Weights of a small transformer language model.
Size: 14 layers, width 256, MLP 704 SwiGLU, 24.3M parameters.
Architecture: RMSNorm before each block, rotary positions, no biases in attention or MLP, embeddings untied during training, local attention windows, learned residual scales, skips across layers, capped logits.
Training: a variant of Adam for these matrices, 534M tokens, 8146 steps.
Each number is 128 + 32 x the weight over its row's rms, rounded and kept within 0 to 255. Layers, rows and columns count from 0. Numbers have three digits each. The size before them is the row's rms in percent of the matrix's.

# up: layer 4 MLP up, 704x256, rms 0.0467, rows 523-547, columns 64-95
# down: layer 4 MLP down (transposed), 704x256, rms 0.0432, rows 523-546, columns 64-95
# gate: layer 4 MLP gate, 704x256, rms 0.0465, rows 524-547, columns 64-95
up523 098:100146107095102126147152173075116160065170112118103116107115104138122187143116163172098167112089
down523 105:140110144127175114156068094085122134080147060135166108088109146190122173146125161159088116171063
gate524 102:140143126151163154114159091165143181143214147114134101178162151077141115150118139059105137094121
up524 098:042103169129114105093164152083121134119148148157102105121136124103143119080116132202131120152135
down524 100:067136105137167126119150161099141100110083108108090057139054111139126088140132156117136147129146
gate525 103:081154119107134100080160171124152145114159074158193090103159120107200158173169118146162102182167
up525 109:166186095087117102186184117147110120104093141116205138123116104114174115121121155204132159150112
down525 111:161036087098090171177135138141199100137128117123124107170137134148135099137059212179141141151117
gate526 094:132085158154117146173103125105142113115126136050147094160101133106139099155173149140090156098137
up526 091:102111172111165130068111146117116138191108129206110096129088154114153133122135145117165134191117
down526 094:149163106128159125151124124173149055072119173160158162143118149092080112137138141118109139150081
gate527 103:149078142141080135063115133129134124118137092132104094126164180138154060150117103113068092096141
up527 111:151190067124105116162182076081124116060122081126145083125135097124169147151204159075107153105142
down527 108:167143093082139110156067104137164210132161180121134145135056047157140094117147106125108178117106
gate528 090:090065125166161169147130115187113141136134097068105123142097154122106096122157030162104112158075
up528 086:126099131170208100154128084139094106081063105075106103098089088124135050103125117133159136113110
down528 090:133077155119137124144191123190091040111112122148122103168096129096114113148120178121122197115122
gate529 104:141117102072120104100097121127095150129148147147148081132155166128178108146107090087167063071142
up529 107:153169131124118195146098067160095110137114186120110165126061051120093156163153105135126154108198
down529 110:134097147161120149143171148051172198146162141101124132094131097145101149095115183163133143177121
gate530 097:068107105106112112133139089143118129122152169102129097135105100098160046162097126132113199101091
up530 097:094108176130116134096127147106164138126130104170111130095169089143077116120151141139204120179147
down530 097:110130133142095161137092134154123138100185125129127091153096148185111120117169089060101123113143
gate531 099:110158130133156112085124160101097194122195143101147087181155176154095151089152137103080118118160
up531 103:101211100077115147115120118169162086063161113179120107085111162131171090185065138146115119144102
down531 101:126184089099131107120089140141100157189149133119156096118098117122142110127144181097096073150046
gate532 110:116123052090149135143127131134127131157151166104055148147086120172128055157136132157141142075098
up532 112:126150122150161094123147105088092093162136146060199087112087152095146114150134077121176195104143
down532 111:118148130133145111133175077071149091150125137140156105136095174133116097204165164158145115095073
gate533 100:142132078099153154161073174155065106109135111176116124133104101129114142133144159140158116116079
up533 102:097160096163135161139131118139115131080181124096189115122124076059076066133100136150160139052073
down533 103:107074111142165150120127121080090187109125134120138091144132090085107168089111132118137130098163
gate534 102:116109131173094129108170119117137177119177073088125111161161081109141114102135111153191086143129
up534 104:122083081160141144178194125119140125154088128104168160158114059120114150085123119105153186162135
down534 103:138133177169201151142198136105122128142150162084124151134107103109022108107104121171103090127103
gate535 109:099147130152159143069136074138039113153105130112154084150147149182139122108140124086131136111126
up535 107:120125115166089140126205084204138141153149127171140134117175127136158143073136145127144113162149
down535 106:120111123128129087154120166124184061160197178113105095144131118105138082107191180115134139164070
gate536 094:117156113091115128118067142106098125114113082137122142151114226107126146114139109121142109179150
up536 098:106138149170177095079100155136125157111118146159077185129142151146122110108094150143160070134107
down536 101:131133152053139061144117125057139126124105130128106151129111115068134119149105133152103142156092
gate537 103:112093141166189104137078067144115127104159123100089155145104108095148135067067135117176174150156
up537 098:077171193091108106123063148120175119197159131190111129168078160119157085118142149094124115171143
down537 101:107148184149091097129112122129112097174136104142124083127123109148095132156160081156090088118145
gate538 091:153134149108116121147119084129156112109186136159135106095093185153176120146117133151163107108150
up538 093:198153129168132127114166135182130130175140137149154101107149130176066163088161173103119094126177
down538 094:117086087125059158113122110133096172127076102129073138148162086062158145120109110144158157165079
gate539 095:084138145137149190096124149179110162077117161156151096104107156113114163146062025117185116115133
up539 095:161093117092091082142114189141120140047154068127110106127091084146163181156105119140082127113130
down539 099:160139123112111160139104111164092098120131131077076161124141113175123149126192111164110064133130
gate540 089:131150085139144185101088140115165066052094141169100141145090131136222127113125090093085108101116
up540 093:115039160148147081086177179083093133104117184181143138146139149170122174091135156127126156134132
down540 089:155136069095142177158090100180085174164123088112093123112121163100149090178116062110148114109070
gate541 116:077098134173126132167094066110085127138113117169188148193127120075119131094096092112173085137113
up541 121:176111107111087119103115168187135149084128157125093132087116112166120098140186140158124200121150
down541 111:164132133094078144160135142161109238095167176137095126123076154182131102141180164172118152137128
gate542 097:168167129143128144096130112178155190106159118120164094148151157149140129128127095130159107096091
up542 095:115144146113080080161108161148140100116108077121126070065119146130109179125134144149122173137106
down542 096:125177157112104153162116175146156160170133080104103116134114102141121144097104101110089151165082
gate543 099:163116063146162106129165086142179151084086122064152165128150111158083132099141103078092156146153
up543 105:139126146175135095118163187129123162125108146149128068119126151089170072129130164119145126207151
down543 105:146117127105130088064094169090132062118095132053164143096102161140147119093122175092139157160118
gate544 092:137101127128212117126071107078156083105151144122152125155124154147139200104105128122137100127114
up544 093:125178087125133091150114182122155132144186115081121125164064124135059108111143101116149113098137
down544 095:110112136152105142108121122092090100124144097120123086097170153103184149155140168152136162153136
gate545 108:110130167110166113107117078096106126074171134140145140121116131163104124051086063165136063163151
up545 105:134174154124179168055064099031127093102210136136170098115095141148145104130122119129183111168152
down545 104:102130183127164151127137101082137138136142141099152104110085130145106148163129079077085087191158
gate546 103:061141149142073129112147155114122163108145117144143041156122122115113106114141151114125133131155
up546 102:104097143098106116080194158174128145104136112128121103126176082117147128165115135125129088134110
down546 104:142114126102134112147140193085109000139187128158130117105115129185201151178134121136083160222068
gate547 105:080085138150123153183145118171171121142148094133150102169161134091189103123175112091109104097194
up547 099:103134117165143118103197116119104097148155051132094069125147178147136188118081090078139121142153